config.toml
n_head = 2
d_mlp = 256
vocab_size = 2048
attn_scale = 0.177
tie_embeddings = true
optimizer = "muon_variant"
grad_clip = 1.0
final_lr_fraction = 0.0
seq_len = 128
Each number is 500 + 40 x the weight over its row's rms, rounded and kept within 0 to 999. Layers, rows and columns count from 0. Numbers have three digits each. The size before them is the row's rms in percent of the matrix's.

# layer 2 attention key, 64x64, rms 0.11, rows 21-63, columns 0-63
104:479529500482472466543534458548552505469507472504438473526558469448556562443554505504539584531447417501509513481442506551528504512535482550521497487426491503583507493509533505424478429539446476
093:459602492453552474466459484477551481516464487549497537472566486497473482427523505480439505515442532486532572615464550508493487527541540521531495492498452466471463462495465548545496484463446570
107:480459490517495506526579421444471513514571505511498471476454456534521475464430412509498469483487548532544491592487498471509520463461579479454483493454483532557487532570486518548503489576541444
087:443505506434549541471497521480504509587519489500526572475460426518486545437503441495501539460456504571458517454499529542480499570543504487561457489491448510520510440507445460494458600505562500
104:451592491529521471444468485433514496510435548543490478510455477478484537532546479548408472493549409527540532500524521511522448551454468498541444589468545483460488507491536483575499484533523498
085:484531488493467519570487465549459487533443473442486505518477477490510447509448508537455569523522469559575516497542481517472587426500575482476459460422511505473516555573482467442552558493524480
100:478509533507513478490499537561451494563531522546494517505528453610472422496485477513489518512510473499444466525463445562461411448505450457487498500479566559562516428446477536487521529515566458
089:516477477575385453493557465511515491463543492438534518600497504536523517529482546483517504501514495504500526507448478465503502531443474470456576435504517536393498482586480535507489484457497548
095:573435482483588476433522453504487457491503531499528489481540497434505504569476495456554544500530482507499487479524553538507504537519381464487493483444451546586547528488506437558478498529494446
101:558503490443495554481522564539424520550514494444454483508464500470474512513487447612534529528505514464512517517502488426492494499522541516538539407373463530494513463466544491491460507522557498
097:470431517465577434530490513523460507435456452477501505520477569556542513476513482467461461493469508562498492495493412530498442571540550558610558490455496519487513493496502521546434476472490485
074:470496570510519417507537507536519443483491531494499511517515468525530427506475496429530459506478492568520478421469527469524488514550534511528571485433449544541481470541422505568435513453588493
101:444558451498525462496493505553539496463530577534538497482555529568524504543407467535447462483481543509436506475512463442470474489435512480549540468522544470555513522559438446534459528547445500
141:529410564510515510475522442555512542558463464511444462517437528529518488447532496470535520516516467471558431604474529517506524562494478507488460465512478488493465461469520536539586423535458470
101:445568468535489494517506522494471458493522507467536466407535532522569456567488525474494476509452546543433533443532446494515446392556541484530510487467535521481520549518502479477460547437559538
172:532409532471501553475472494545481509520485439523488532565462541499446515446533503530488522521535408478564425579459536538507540606499477512449484494480459470502503434513541498493561470513470488
159:459593448512501477552516528446521484449536567498529503471551449496505484557437499514478486494479562525447557401551472454477473411487507498544534504505546514507499540531439481496422556503522512
094:594493532466570519506544442462436509446482493520519541569493463475560557499511496544479496475438490479448444455557463516524581473506507579446453492516463453450481544488472514521450493557508501
094:531504501549453531451404499516491545497467458530511555528489439462518578489484586469462507492465554462539540534529509424501494536452472459475541500529489499429505555471411464505557551487497545
092:473419463515471533478495529472471512578553462437587486493513501571473524461525509530515527492462460472490549479490460477418450474524530598573482545523494451509503472482459527439577472476510511
078:498571478411497452427484502485496463489504536463582450522550483500536433475553495515516494473534539491515457544499520519541511494460516617545434504456496419482462525508570525495456500478549530
083:492566521493569571535478530520529488510515415435489476521501476525494512512460534477527480538476490480498516532493419553509454464512515408472467537499509542479471508484642519456494423505435509
081:412495546518512498436491521524510526492500498465433520411537477470576562420565512623516486511471499448535505458558484498517480475500474471534494514532479523504482454465519530473477511586477548
088:511543452517519513467472504500421530477504454490484482536509523510507481444575571483570473468497419518481505497529480415558525471566521515554454453570446558492472544494517556433499519541429494
087:464488540561496488531522441453507453526504506534494541561499457472527485512434490479516543574529415519597499452483526477494515547486492531427438499472475499539478505541497602536411459500459491
088:541487519545491478479514567544457504539519530471556560489458541504520431492498492472495446479501504452428549488533508526395511518464476530494442464473459496430527616505496494545535521551430538
078:514417449477525571471504510483490528467518482490542457423528580483501507466470534416533537509476520455473508502527504494546426453530518533390503575517517500529491504517557549554473450564478495
081:467499463513463490486492466514550478514537477509527519454478497517539478508575550485425466520463503522466447479465488513529520499456550459482545466583478526485393579510488602491451459598525484
082:564489535491476548608485461519554446533516491453500510433498459503453523578506504531494502475544561442459496492449553490551570517517452548540482553480458450519491458469472493492483442553430493
090:445478522488338474451497494530515414479440468535517527557534489512481482533436546518506528501461552523490481505500513532525493527590491546507480467521511534486587491459519571470501509474471474
076:482436543530450522493451510502500520539511468492459482501438497416506513530436455563515451548462483546454530512552575489526509513444429533590519575515495495457482502499538591495488518515477436
091:511498598463469455507482513555422519500461528535505510469497514523451456499533499537568528503536439486503517516473482510534479565495504406545495570482525487481474469535439514530374543467455546
091:525532513449460483525499498490495521537512496434466503529498537501560531527431452459541482498494468531580457513522478426562428473466486582411601534485484422512544468479472506551507518483502538
107:566470460512516488587517482510485515520468476466452562561458554484498470533522480463550507502462550510498469428371458455485532481451470562458439524532555523469561510514529510467516490541536532
090:532503423545461447464500578562508565470456472525549523544446509560546514516487414487490465485471498535529472482476425501464469516567504469488477501470459480532454492498560510516436560576533548
090:453505472486506545532420525492544547543369520509425511542473528485535499530553516500482559466498576514480464463494470553506499460546490421448584480433485500498464515538486545461493512525485486
075:405503510529439539492505446510460491474585482482530487406538465474469573477505507524500506420516507493469501530447475517529505576506506518466511503464549482420548526507470563574551502558472456
098:532531476518497479494545441524415490489482534492542545500548501541451468561544505480582399521538505378511542544499487458465460498485456490544556515486513516564557497473522484439489460500457497
089:511480418504526481529519499580490438510464554542483448473557478541567557482451517483582555547459459454434464490542469507462542511481446505482483493540547539495498475484554503456514466414541537
092:450434482562476499599427550478537461492460453532479547494369475462550491500523550525570486500526505457498515556523496461478472468487526521484553538534456494547438518522460468471515513502536515
086:533507495501473494458474528633514513538595502505472542481453474429550529456431493541504481469540451517518583468525492528552511414477527473509493467513486535459496464500480532508502404468526480
089:540492529475548470443451463490510466496449510508498561387515387433449522476482495477533519504575531550496565502510434483518518571520522469547470508484505503421498465528526492532540503533554493
099:489486536466470514467433487527458398523544442508522518538544475543523461483493531504499486561519518531449410428603535503453462555509515486518495491465496521509528529541476484495514404528551565
# layer 2 attention query, 64x64, rms 0.105, rows 22-63, columns 0-63
098:441473489436452473495506542509515497480511476521511550431510542503418454485500405545493529491526508549482487481578484536530479471493497524485455534600556494439540524461545513541457493528406554
101:488476552562522580453506414509519445531481528531534474501495517550429505453528548503559530452451535567456464443473461496488482467433527481574457507426510559476482489516485469511476509580502520
100:529454477426490578510486571455510524545551454470439516480490519521555522441535514405485562451440475559437522501493507544480438483543493444516464593530489501473537501496507535515518549476519492
110:457489519530470571601428539462409523428529544478442457532485515530531477563491474493510500481469462476573554408517510519573483464511527465448535520525497487534459531495540494493464486525473518
091:520521482499571559561461464490516513481457496498487442541603453489450508480524551476473442480496548502524440519472576506490492415517517529557499513447539479545568451491456447522474441455517554
102:483439511489495543489472478531499466572551465469519533530577518445523410497534548468473433526508538459433556472466546499505492563510564476502513512485506500512512525461539504441488461603461419
098:552495520524486453421512529460513526481492527476514559489469482538478532473465523479560485450491515437554517582501500413396571483553460504488519485500518487536531469520520500556445398536480543
095:520488500560422446493502529434469499523521499542520466428511565515494551463509489484512516519438470504445449507514570560545482582545533483467605491481444534500478466419447528455481505494533494
105:620476481546517510472456569463536459535545455472469478540503510450476374467513517510553463501501502500513466558494536470454466485473491499543531572527443538455435506548463489516472527498532539
103:490495483523571406471483531587536521436588467504479448449465498492464473485494550480425506492537516533546544427505437478471493531569531481509519523526513490543462467533435569493494556488469507
105:475582418475513524508545553543573497467541548497524482502525517560477500524453443584453492466484539431475520496490420486437484442479504483512531482479571465526563506433494466501482553547468495
066:488531523500488571491532577456484448561519481487481387522524544511485485588474466502525524475453472481481465467488434536497526457559481485509486459504483412538532541512577491478454591526493521
137:531438595519511523446438432533425531519477438515474486520491521535495510481531505512477516469486447489570540487410497555540517536538523498515475533497462487556447539498570496493512444391505510
058:450487431518489542513474516539525498498509442483516551526542516513539500425528493521489410575487569498481439460477480443506480612444517477539499506514485502491533458532478591522506449483419539
113:474419522482538523501478501491513483511525409483500487555489590522553540452560505484425519468436488444573448466442470505555513597528488493480496518514456463538490522473572524500524491524437499
133:507446592518484482471467443525450495510521440496538505546487574531545497485537526521474534487488461498594447504444509554527518597552490493483445488502425486553459506513530467493520413442480490
091:473483465522535463495504451486551474509588524504460522454496551473432558422475517491448514473529472537498517490416452607444540468480467525475550531493560548571506487542504455490509542492504445
099:380487401478495509510577506552522471471478489545563446510542473496536535542503509510475442531498517438505533467468553492467488503465450511512554557538463553525529524447440498535533485446535551
097:529508491457511510458522514540612570514396489488517543495476465390566461527441571522525525502506470469463496474518462490467505463523479501512453537500506531516563490587473475469514517511500432
085:536501542558417538544432536446596489508512486500508553497490528518451388487480488489504523530442449521519540457518436551497497478491434475413520496538449512497490535471557505486506533523559510
089:536509562549488482473577572585458501541492468537430508476475511507491509512495531529532540588491573485465468481467528464456475450426522465423536503424485447530512524446515486526429492505501502
087:467470525530541480516505446518449464544411505536527524503476494490521475536449428441500453553568510532543462455532473488410516534451471515517443448515562534558551561524480513490477476533580522
090:501431490480434533540508537538518502520533519533478545494502573446477575553446521536480475528575465492489446476485497431488445432463544558487494475489506540485496588555514537418491446488492549
090:470554529496463542454528472477473498484481606497516487488511486519494487464504502517461567431548532535419433552439530468521583528518429571519489514424534523524460463448539537467459535506487491
090:531480472533483524487455499512534516577471512479528457476430544452490458608524526550478451547456487521456542530419493538467495514463489502552524509510472529512482448573484390537477546468496556
083:535567554502502492553473494524570446413462427551475479477475557508535507466486517527482516479488507444481563536487482466538510536515561469436563458446553511515567493529530450442416491476478511
083:479516506565438473536499471542500607453557493536480588511476509500498464475478437548527470543528532507545506493438563461410464531542501480487447450504472524468454517456522498580463513459467494
095:537598483564490405430529477522460495492515506496496511490514538542475563491474537522535522436426515476528505529584474588436492538455489485525471476523497509490500445438530455459538472535539455
101:541526448503426537522545544543526470502495599474467530512518494431510470462582447509494500546498454457452558498488476578512520562520527498472471484518529473447527490412463500489478421541514557
089:455536543473472520478567536482498529523490547474417480499450561430515437512526525491501378481563491534508476470518541546473531549457538484556504480443471460562579481521470522497529502489530446
096:470494498544531507473536459452518544585447521465474386523546543509518503548485459455455483444478540469507491537543480549506440532520454499494528459492454512487522507502580612450461539494460515
098:439513541541483576559476521447520492519436449490431503557466493516421564414533530499537497435496508454507518510498528497483526449483473526532543574485533543472547408489485540523500456487554500
104:500538483489430534478458529507499505458532470441535499488505430481429532508543536519536553512526497496537450620483421548431471478515563540511492547486539506525561460487453463515495547435442494
092:455480527559467521586451491518520519516459580425488538463522493476465512513533494445507459521486576522562457478411506450504514535571551473492539539505483559469498486529515446460426505537454457
091:491451515491440436536542521465480471496472535514398522556550491613494544529534445492461554565506540493613530478484514490480540483491578477481468508471479500500457505497461508481465551481452502
086:502540449528571483435473500584574465480510505472493489554488504530538401465509542535468489457545503444483554483482521542476507528431490494483425520552529500501455482502474557517420459549567528
101:481449502501482507454498532408561504568488443543524459447527476508502470573466556505495528504519530517451509549547474494459402537542589461450491497465483538508459500432528488453542472538559498
096:446477538432461525506451503511437521498517482464479498473508552483519501515467498501555570539447504520422557464468514557520459503564506535484394547427541498502556542454536514499521476567423513
098:539506454410479555581559455523437500492441476459535507523511474522532511494486523541517464501557494491496540442553539457425500513509546471505488518555489563562542510435472460482473554456442435
095:494538529466491513514432477520512489508456463498426456484539459473568547431515502529573464555483491484509461471544560541487535441499428580574509467498389528517490528487490498553467504528487551
094:488498531435515512458562429546496475457533428427535434475491507519557463510466494501496492467467476452577500432541488551493546503471530521515571542515482501480509475445524533518449469566544595
098:504479494496451447583538454564545477548520525424540521444483511532530501486455440562474528528479454545456522526485493455510491477506432455496461466472484489544604421469552517551518505490552535
# layer 2 attention value, 64x64, rms 0.0539, rows 0-63, columns 0-63
105:447545452436553427550449503494504542471504489520479519434475567472558510509512507495561446518584544525501487518505629509498501484484495533502447476479439539484500458483529501482448476491456581
109:504547531493518535459458478426448462536529498557504470498547422490503555537497568474440510439459475545502548513395490398502497489495542517508464487530484477561540524471490530501557464535549551
084:527426505540460448501472537434433455542542545501449474508471565466472539503435488514482458440543475504539499513463568442573518476474532509454547535452534475517483469564543441479517521490577487
100:514512506520549455475559430501534511461504481454520413528528597498457547504447489522459465502563491546452417488523549474464503486475510513496402533474501548548489518525486489416545560526494464
092:499500509419461498495476511497534526524499506550517484592530486566540569493492512437513569477486446466483580460445526460477536475550521476434585448472447537488548512489416450495520511459511518
081:514478496496541486637487544512500484412519472511565469496519494408462439456489487449530434567554558474546522548473478519483539519526564471461495423495511507489523449473511523466482501494472509
091:433498485515528492540398454454523493480547482462464496506467544546550515495537526452515517506475527447458498511554528513505504451503483521502458522556415571476502471501468549590533433567525416
098:439449512489509508526509552463523509510493522563506523513539417481500415471528449492441527454592494487590498500500496532512485476496538512502508486579506463424442488395481535486473573507534529
101:471463489505529492570580555481503477479511508419510474509511485489502423493508416509443490512540563510503499496547524460510491566491545508480457480564366467553538508529491530498507486536582460
103:545504495555477527573540486537429444543492549495456494529549506482478479485415539502573501459507531481454448494514574423472480562484573533435507535500470474482489441468555521516542472437509468
092:516501474507491487474477496510480473478509458473516483482477516613486520464488532458551565499460544553434523435411445498504477493523456466466516516531467455532575472488571551593587496522471482
094:482520554512529494492498469436448530481561501494501573514564627521452493498422518475434517498530486428490475510523507524497471450492451519524405488443502540520464504564542499513508515541423495
079:474547530454497459405528453496472543488520531480442555480463599561530548568466473535505547518466462511427486430476553512495475498478473470509511497473442463509547514560569466527562522492507469
095:522483475473473480565488576521542542510484476494532562526488482515463531502505524450556485481492527549512495508436595518487490413499395505492485449516520519499453548546545436534431463442460564
091:486431478515528459479475473506526466482539513571526442521474426455531510473471478432452458455565542517561499483414567467569546472493479537502558465500563495497496538457512474489510564508578467
102:481501466521481419427531459547477511552517519455487431507458594613557524476460476566542518483554534534518528461514554447503490474524440528469525493495427499544510448454505493502490524520469493
082:506471486548547570589494534504493560421487500540547518468516504436496502585462514433447497562525459429556467483424467499485508458485506452513529469531538570474530493523502481451500537487504435
110:484455442551464547496520449515463533496479457483511440565530498535572536449415551464493574459567495488475502521479477457510517425593473511519494500500452535501479458555516490490541557539514434
126:508536480469456516474517501491507515456494480516490520458527520471465501522480451499581479483561461577548501602506469597499501450525530389574525508439526438486539423463515510503526479506469473
096:508542498481423467453452405528535496504511501519521467500509471483539535499572537453560525509503529534515506428460502538522535506531447474445495441466499525458534554492544439447593594519463505
088:487499450496483445525439535514486487489557414466528531501514600506501479493564513476500528543493559507493489425490448512584483475510402515531478535493501615508525570502491504488476468521440518
094:483546510479502510580467559571474525534463513438534487528494537532456509446558511562477514536478449500500470504484474465454502429508535471523578498503515608411537470460447477494501478429465529
090:554547531533457525485523459559496481574481525482454444480535458474474456544542497496499441483482554547576547463458463504497526556469408466473487489528528530486503587428488474439516542524478441
094:493463524489438506501553549543487516481568477459538509521528457477562456473538493521479472526461516545518541482466454469478543458574512468503598400513488450480549500547549435433560523498503451
090:496542477465460531493561554502519512521481497459520507565534462522468491441553421526512586462527492541488415471468518529488482475621527440485537513516455492454572502438448474464525528482472483
100:495471529461562584592545546476508482473489455491499462461591473498500487519474504413462466506545527427536575496557457485488509543447526483448516461526419490538543488509431522482516504515488474
077:450519448489465479483501453637450468503485495490552461506522507537553524475460528530525574511517462519476472460525480430521476480438506535573571497456481545461515471439536496530547502419522520
084:509469450491441559558510617561462474501529440470469491546588496423550518516472530526528536511424537519523490527527488495491477479522557549472535501523528488460495489482447474464444418461500492
094:527493501485447469504515464564490458494486462501499477503553497414527515470511559539618504498539561525487470503590541500497473525492486535441422451469522445519468500531524517462470498458431592
114:452491486430430497554464523513535463509478544450489473529517433459503474481561435482500525489543541542586507562537541566546482465483509459483483388512437468468528535511488483551532520510558505
090:489511469492525521525419472473511512493497487490528484436431491463585594501521567472557421522496517458515499542528588478521526440515497526480547461441480522541517454583484439480487471502451541
108:495495509463511556519515523499582519484455518508558501468531404494482544562451516464510464504469449520573514546537541546436467446387535513503521456516510426507432472491509456514519502454517552
095:502599445491564529493474473513520494581498493531494491501520462496533501556497484489499500599547429430494507479538451563555531472464494484489475453509491486545493457512475444522498513437374510
111:524452484507542551439512474448509545519464531536499444525501479432503441487417461563488458520507509550543519537488534480468566600448518504539482549474537484533398515506509536458465554466534483
094:526507464507536463475397511473539508537523444570580471527519507520478532440512519425550505513475544531540560477419526438494517467475407447527542457484485520451458534495486516508555524448489511
111:470446534475554499445515452497517516523533531580466497503519471460555471524444560436429545512543483417546454467540507496567537467486596512527450456526525510478482475469427511538513551509526522
106:508454480509484438490454501498531467572496513503444480479470560507558545491476502504524486497476544541462527460644486523557527564465461531485457523465458589482464471503453540476526459463555452
086:524434485455520448550446499463515495458538460508461544512520541501505549482493442450544481541452561460514491470502547519494527441518555575534459454530455495517431540508468504595498465506566581
097:477516510479457438474547504496555478570523570519457456507449459521520445510521489586472502523443490502528527525504453515375467537491526518452531523442533464546510517494554510478538521450459591
088:493513534538460460501545510600458469433555466514513570547500459441544436524571392447471503550470499503480507557540552482468460528486556454518486511454529494488489520515490480492488514566522456
100:478473494441481439505500529502478513452513516539461544503497471510466488528534505488524546461558580504543429588571589486483437403539464506459456481525445480457490483562544503482553500507549485
107:534511519486492589464515497504486515436551480558480451499564429520466444521430587495529482452470461495507450499492513491486507502576581537514525445493552513485481421402457499496512482549517504
123:471482462520557504576528480485532538494487564484499517551534502450505462505488465464435499561567504523505478551484549445466437568493400496530412505460505500565483534545460497497513469479569442
109:503468508531470486492496457537404434449567494483524444487504436455518467500566571522516510462568514484474496518537535441566466485534473486483449435529465513495543515560592546465481498556529527
090:541427453472465480522535490477525533494464484546493485521503464431534515458537457506471571565507532449579564445514513497442533521489476457480514484547469546502468564542495543425419513468530575
117:509405454491457507556483511471468534447468516492523462497563553486488537455496561465470556538553478517478507446556568461512527526507533589421501490495548551484546453528453451434506468466517476
109:520546445511480520466495494455551531552500450497443522460470499528472557520523462563499528498462578544522496486566548615448498461470471511476501455502445510410462437534541484430486473526469510
108:511494507520553507472537481522476481441483481528490419483435540431482563475538505493472518412586536494487554493566423493508487549540494495485452552498502554509617496481485516509453488495557452
108:480447509492524459487417522452502578434542501480516490516456564489460557465556498525465511489492568518487488477522538486491498458438570537465513498477545457480602489604482483473577497484469493
107:498509499407417502430493502479505460532541544519531548532484440527475542490509519443567548460470493506426514546436520531475527441517439509449530491483566552538564496486548450541535483517466456
123:544494482456486494522476540533448452521531456486553508551437435500536438518539457463521456475430561463516513519515530449560492489547566562476491456496515548451431504443452538517471487579556487
086:518472435426443492505559514531558506486481531442552416511491536497559477475498581477485499440498464492555530467478503427448488454549514570452547528504542548468487482448514498476553525533496570
102:494557494503476550413491418496455465491514479473541480546506520480467523508556451507471488480520518588445469480432530566503494463489573477566439418490524516463477520539540482456562561544492503
121:526496537474494480490438528503442474493453516554549594482456417550407505511550482469538515522514456450512476503475520431571532454450560508476541547516560504493504547476441465530501516444474530
108:470526428465562515500541511513567501479487498569592550458449550492479504510538468489441510501556513433528501530490564513479444397480524567503499472497506437450566508472526453518467522481452477
105:464435503488512459502434487424525521527528560546495458520476523523513522450477530530527487527472584551467536483489517480489450594491467502535464464421461497545545558489445565502542451445569481
093:515477522461451519540562479534588522456450552513422554539475457457488451523484450569529457472443520543518472563597481497471488519475487487452575497525530446515499469512520552436497480498492465
106:481528495489443496470524459606517392461496549528564495452518531474507452487464524464489437524497450502508475543498498500517491470476519517592539504490525519450440517434607495556536549501512513
093:467509515435462527427453503489447503493496537484520461565505478454553572485539457534523453520528522476515524430425431492568511525493500422542479474561533514551510584496471521521504541422486470
103:514552521509425474519540478550485498495475559439505534518479475531507488526577517605524483519488535552542481445483536407524407529480422476493477483488478487468500529461475549422539481484514562
103:464529509506512500473539526525477487537527524521553433471536480485564501547496638429476508480532529536551539561498528450485445506515413546419462483520492464463500475532561463463539535476507467
092:475492552552502466433567454526516505503531491584545577498541464517532511548541528529462510442543448494469467536498519498485473392484468452571435502546515501490477548512483513408476506471452488
117:468498447460467493582479536491478513526388536487548546509451516536452459473531505469447581503594524482517450509488525482563449477558487465486525528481453549430544534504478521506507494569522469
087:450486500493452472563535503554468597430523498537524492527553574468522498431514498530486549544500498451504485489533558538501549453539485486503542452491516515434592427449494507447452500521463453
# layer 2 attention output (transposed), 64x64, rms 0.143, rows 0-63, columns 0-63
105:557477543498517525459546476441567476484477528536552467517492408483495490490458476437404566493488498495568518462459434511520478473473487496486510527522533418547546547510459490541530499539600504
111:466544482523509482521485512532539440518468467452462489525544492511514527495508471513477537454482606477467579528576563577427494461529529532435542517525460485467399463537484464447484536515465482
089:500579460459525506508599497550523482524465465457460517515533498510495456444563506497513553503444464493519501455548430520479502545466507485515483459557470529524390497461546483443468529568479579
099:483540511432483559548493587463444495428503467468506544492430464470560441522534497478487447487495530555514536492423513501497486473512519502463565575517506472483536531448472489574449471572500558
088:477493557594522466498459503461463425506519529501530547457479559506506452529525484508467477442436492462530487584512466513515560575512545470497444540500492444526431468500552564419498533529478471
083:490501469525508537455472480497485502551497527493460520536462522596619495479430512510509538530434405484514448509460464536500472533525436481513464508428491511501521523546518482568418480567513530
095:572475504459531438506494461511452555536480444626572455475478513406474566525487446557527495496481538480501475484527509510503513530558495507440545512505553453483507517489487432467526449485480549
091:550518478528500465459515538534535515466519496474506448448467560526535529456483538480527509557416462509419519480534482444509447511437467482568534497389502537525552538566553501508511432477544483
094:530579479538506465408516473547540519448402508531569495451468465429540558525475535486545495525534474546471496492483477468489508489470415496482502599455515560489482455500497485515478492567533522
106:554537488507489553445480427490554492509489480524521510412505486488535480471525526526490536530568416474483543461456447570551521477574478494522500427531430540497433470515582488494476511543446515
083:451462542486497526499493480533495546569482490499467482520461493424480562468549500510442474528535537427530507590566570564508518526525481508537424462533512537485382473513455450479498482476481522
103:565472528470458541553502563575506486465444486450577483512457442480458466493557529483502484506476470525472457534430505533493473502541573517491544494491555467486613516459475485533474454466442547
090:492475541532496510517527497509585488487463501533561518446492412420424469510590539455431457458564564506498522536511493452521525461530533513504452509559565479513449484457450517441518512502504522
087:497434554487509493494508456455472491493538561511483424497559474517495454529511518465510567539441485425563501529549417508537499514463519477492445522524430509565503532456449586540475507547547447
085:481568536492492466472569519532508490532495468503415510492479574516540439489482490528521547516422516473573557486593436515439488491510476450548448517469463541493419504491507470532447469513541556
101:553487563483552505488524561494533548465474494504530499500451480405420512534510469430435491470496523534542496534525451532524510502399445490534459536563577447508461543457503518551518477459505525
079:434492488526423483514468513518479463536503562493447460510492469543552453479498484599545549528544533527438519431594472469521426493519498476472425496467501524523522529504512553501421513515520564
096:535540553435528476484549576573447486497520428458513478511425491476512520521516455563526464478480441483473573485582546569511465576495484491480477499498536501496449491445537505482408492514491503
104:463484544482530530499477507462477519570519483506470526518515484626486569452551520474479501540423438473490506486477517451541480444494453559496499488513545481413464605541516482486421506495518523
092:454461570454513533472523468469507512526536467556420523454522546538461433493470517529443534475546484468522573562500548465496544516522529496532409558489513527552406456511480544501487437482492485
086:476462552477511515555503536492490525525429536505473431508472454439469516473441493514534517515518488559553473505482557512455518539413544445458421534535525455577504511552433489543557478444547518
089:528421425573533497559397523419467474517537521470475546494488497503521528577482456456543459500484484475481463489470513483532497539448538483489516491533475430555512580541559516499505460491537556
102:475500515464514512481455511436471522489515509511423519477564502535464540482478475494521600497556534569458536463552505459466510428455514513514442594525469494525460468496516556603476450446510481
099:470503496536513465473495489556533483549514499481422548455488485533493525563459528495518473498482491511509518531539490462559509511483488455522371543484520564524398498444510601546410483512511484
093:480477501575524514524450469479486500496513458510550491408467518484505497505516548455498463514509425490507564522429571441563568539434450523491508556434480548480441503540545549511494435542540497
089:508575527555455493388453501510443474487442588485509539509465497531519561481526489544515514564468494556424426448480489517488480503531489469487498584463512480457572463511524537530460525489516482
079:535469550538496501473477577467580494494495533503448537440443505486483482580463512500513408501546487471489550510510514539479471485498526448529445429577513458552467550561511483442508516414524527
080:494546487535539500517452478499485497538560575537482475426486468583536531493429525513520504511522464535491500386493467572540515516468495457406481431504492514510451468500523547517494575467516438
089:552494548456518588434530456489533539484555471494512499461493483607511423486452549484460488510508432496519517499378476558527503500518455466525516486528481510513545472525466509545514518511509408
111:554512516530603460421505457491471538496501473605512516432525526590479531539471525476551513523467443418460500519509472435480519503484479521514508575459541529499465473528501489444464454485537499
080:514517516482523476472559406503471472532481469541470511584546501529425424553483412535449551482473513443591485445484467543529532551519494469442526503526510476462506523451486539490484539556518513
107:482519518502485488441460513474477498463551590541434505473529546580491461566544534499479487567453544428427475495534432496545474472530530489495545454489490523466536555492484567461439550503467460
094:497499448494487473554458458511494563518502526454566484439483444476564536459476572496520464514545524516521554485512508432519531483458562493519449521509412515474429465410502573538545468539498539
107:536452571481464515495484500555505483488481413469540437485516459549434537482585563534487551512452422388493508521481459534537520479508516541470466487585511508457537535482476533507539483487492521
092:563488546467534477406578431517518485477483485461537467478515515469513453521508504557488403510520508536541496491468412503536467525496507558504576510512508575475534435431488547433522535483507501
113:442423498487508461486514514463553541488470507504445458515431527462448548494467501553525440492563517511520482538475634525483525563484516418521456468522503486477465533492475578544560524516482479
105:500513465506455512508455565472573516499517498443545545441438520496474383502485476519456489429493505520523550509434461522527508510560496441553553512569484545483559547455513517544455539455457506
084:496442520593528501437535439540563488518437506484461557519442472460411456486582448527457469502567469474461503451492521527508538543498522468510495520513544541529463520505497563480427542492505537
094:561481477474545516541465434500428527505540434527593489487531488452538499529502534485451569484466464558494470441536551464510430519531520520465468465496475430507463587472503525475493499576556501
093:538438441490481545479536532379533499511515449560421518556556505502450623529525495445503523437515517532507536481498538482450443473511491510441522544511514444496510513529515474501527474476483532
103:483490431585532497510502491553518486453541495517396565470502509517484511494465495547499498470482511534448443481524477505450534598511411510485511578458590477518536504523509527492508483422499440
118:525453537461453467498527492472557474492439532504521482549485441448496516511523466545471524546549513502496409481503550454472545477481524473509483471494547435474519563588485458476599607482496478
119:511528490462489559504499491476501511535519431521397515423526465613411599483527519501566546529480459478460520447448481522494528479486494539502514513557518483446491516431515498521467544496506527
110:453514482517475459536517509494479501510481514474461516528445570521507567506483456493497498500441521496452460537547518496414476559539456499521590605452526477461543509554523439471543434456570458
080:549525519550523579532445473500473506480509445475511489515431418488501524462587508491540433452422489454472472521472547609516449535521532510524519480567505483508525497437567526478498506484455483
115:471551575534439522473500595486450470525521493491460557491424489518477458458497493538503483535481489531504452562474526552518498514475538501549510544515521414496503524424503454582505539427436451
105:572460433531457547549428466460523455480515552415554473495467491496592417450497539510515517454520481490467546499540485520502531534491439526489531518461545541542511530464541494528513504442430530
112:499575539520492501532439538412491546472536590491476521555517471437473530521487490493490514462460545497469452516430461571476521470567456462552522510485527568426489533486485448559439497502518479
113:522484521512518558451522509516454463486517523513493539483462527468464431493446528494451519484531492546484526583507502568503491522474449513535528572441586471532416512413484501582422438504513504
121:526522460525495445514562537518441555431517495546529516480516551455516443452531515555496491519534512636559416507510430445439482480515473511497536468462502448515552489528455484489522468522490476
128:550430511528505520443531511460622498503473484443540544517520484493439516502544474488474466458502500548476481498466484445465542469503477432541496498503540463516592470595544477482559539443527455
089:535497562509548495505528474465482424476551536522524499481525462500509419521521515520508476493496529492459426491483559444551471556517499460509470407508491410579534556506494495494550545500547397
105:507484496481454499481591524430552518497467559538500407536494544470511507433501573484487511504469452424484510491549454527460477535451435508464554547459568507528554483516495512541517424491531545
130:460481526536521467388487580601480566497498457535498525488498508465518554464439522519477459539526492600534463528457488539540470483473493493537434548484503441522517405516494521505505480474498487
111:581476513564568491471463490477479465439533549469435521494558457494536563499461534506598486533488535535472541484531556533462488504476450488451437519481517493537425488452445510580462469501515481
108:558540530450511507492527503507521534511469447474539507460428513487432470520520439548465523529445465551514488448461443606467454451527527489535592504553518521438502536446506499510437552502533524
100:556473463508432526575464517559461411441529450530513590472529396520509503489488527492523540450508511505466525497547492476489507464524473479442427478575526455548536558517531505495471527532490478
104:463423511505509421448549518479501450470505492532460485524553510501555527548513511517539490543475529491475507452545567446484421513555501491376473499551510479516549516550412562463527494523499490
099:463583468445504542522559540566519533471451487503569475495462422458484533461527541463473429492457501462540517508474484539536502437504543469503548445499513547492541425523483546484503421564544505
109:557537432469481557534514531515527478477508439470521518435475480557556522509415496468509511535449460489446520476457529542527416491505485476526581495509484469570558472529570427477489535473565481
102:472540482547484446536525533452426482495571479437491468468489549523461518571437483568572470494470510557508462469530493446473504559476490545470534514459473492518606513498490505494546472437561457
096:517509459486557425528486534521484509445459511500456448541480521471568606453437489448556476511443514448554544485574541514509449543432433506479528507455481486514558547522508496517493466486542526
120:440507494484553532452489499516560502515556524537419519484556548579534485493478540497565469501448524549457459520471476541462500501497457468545448530519532468491479400501543504533531508468422406
091:540513495513511514581521532489476471421511499492415576567474496520525507494536502485530439517480531495514525591529579497427468505499538512452528493497531490457395504437473450534528505490423476
# layer 2 MLP up, 256x64, rms 0.162, rows 0, columns 0-63
120:550526508481534491488446542509505542458522451495509485454427506490487529557509489413507409480440514560535474574462479574508508542462454426546533447537481429511544545566514506488546475485496497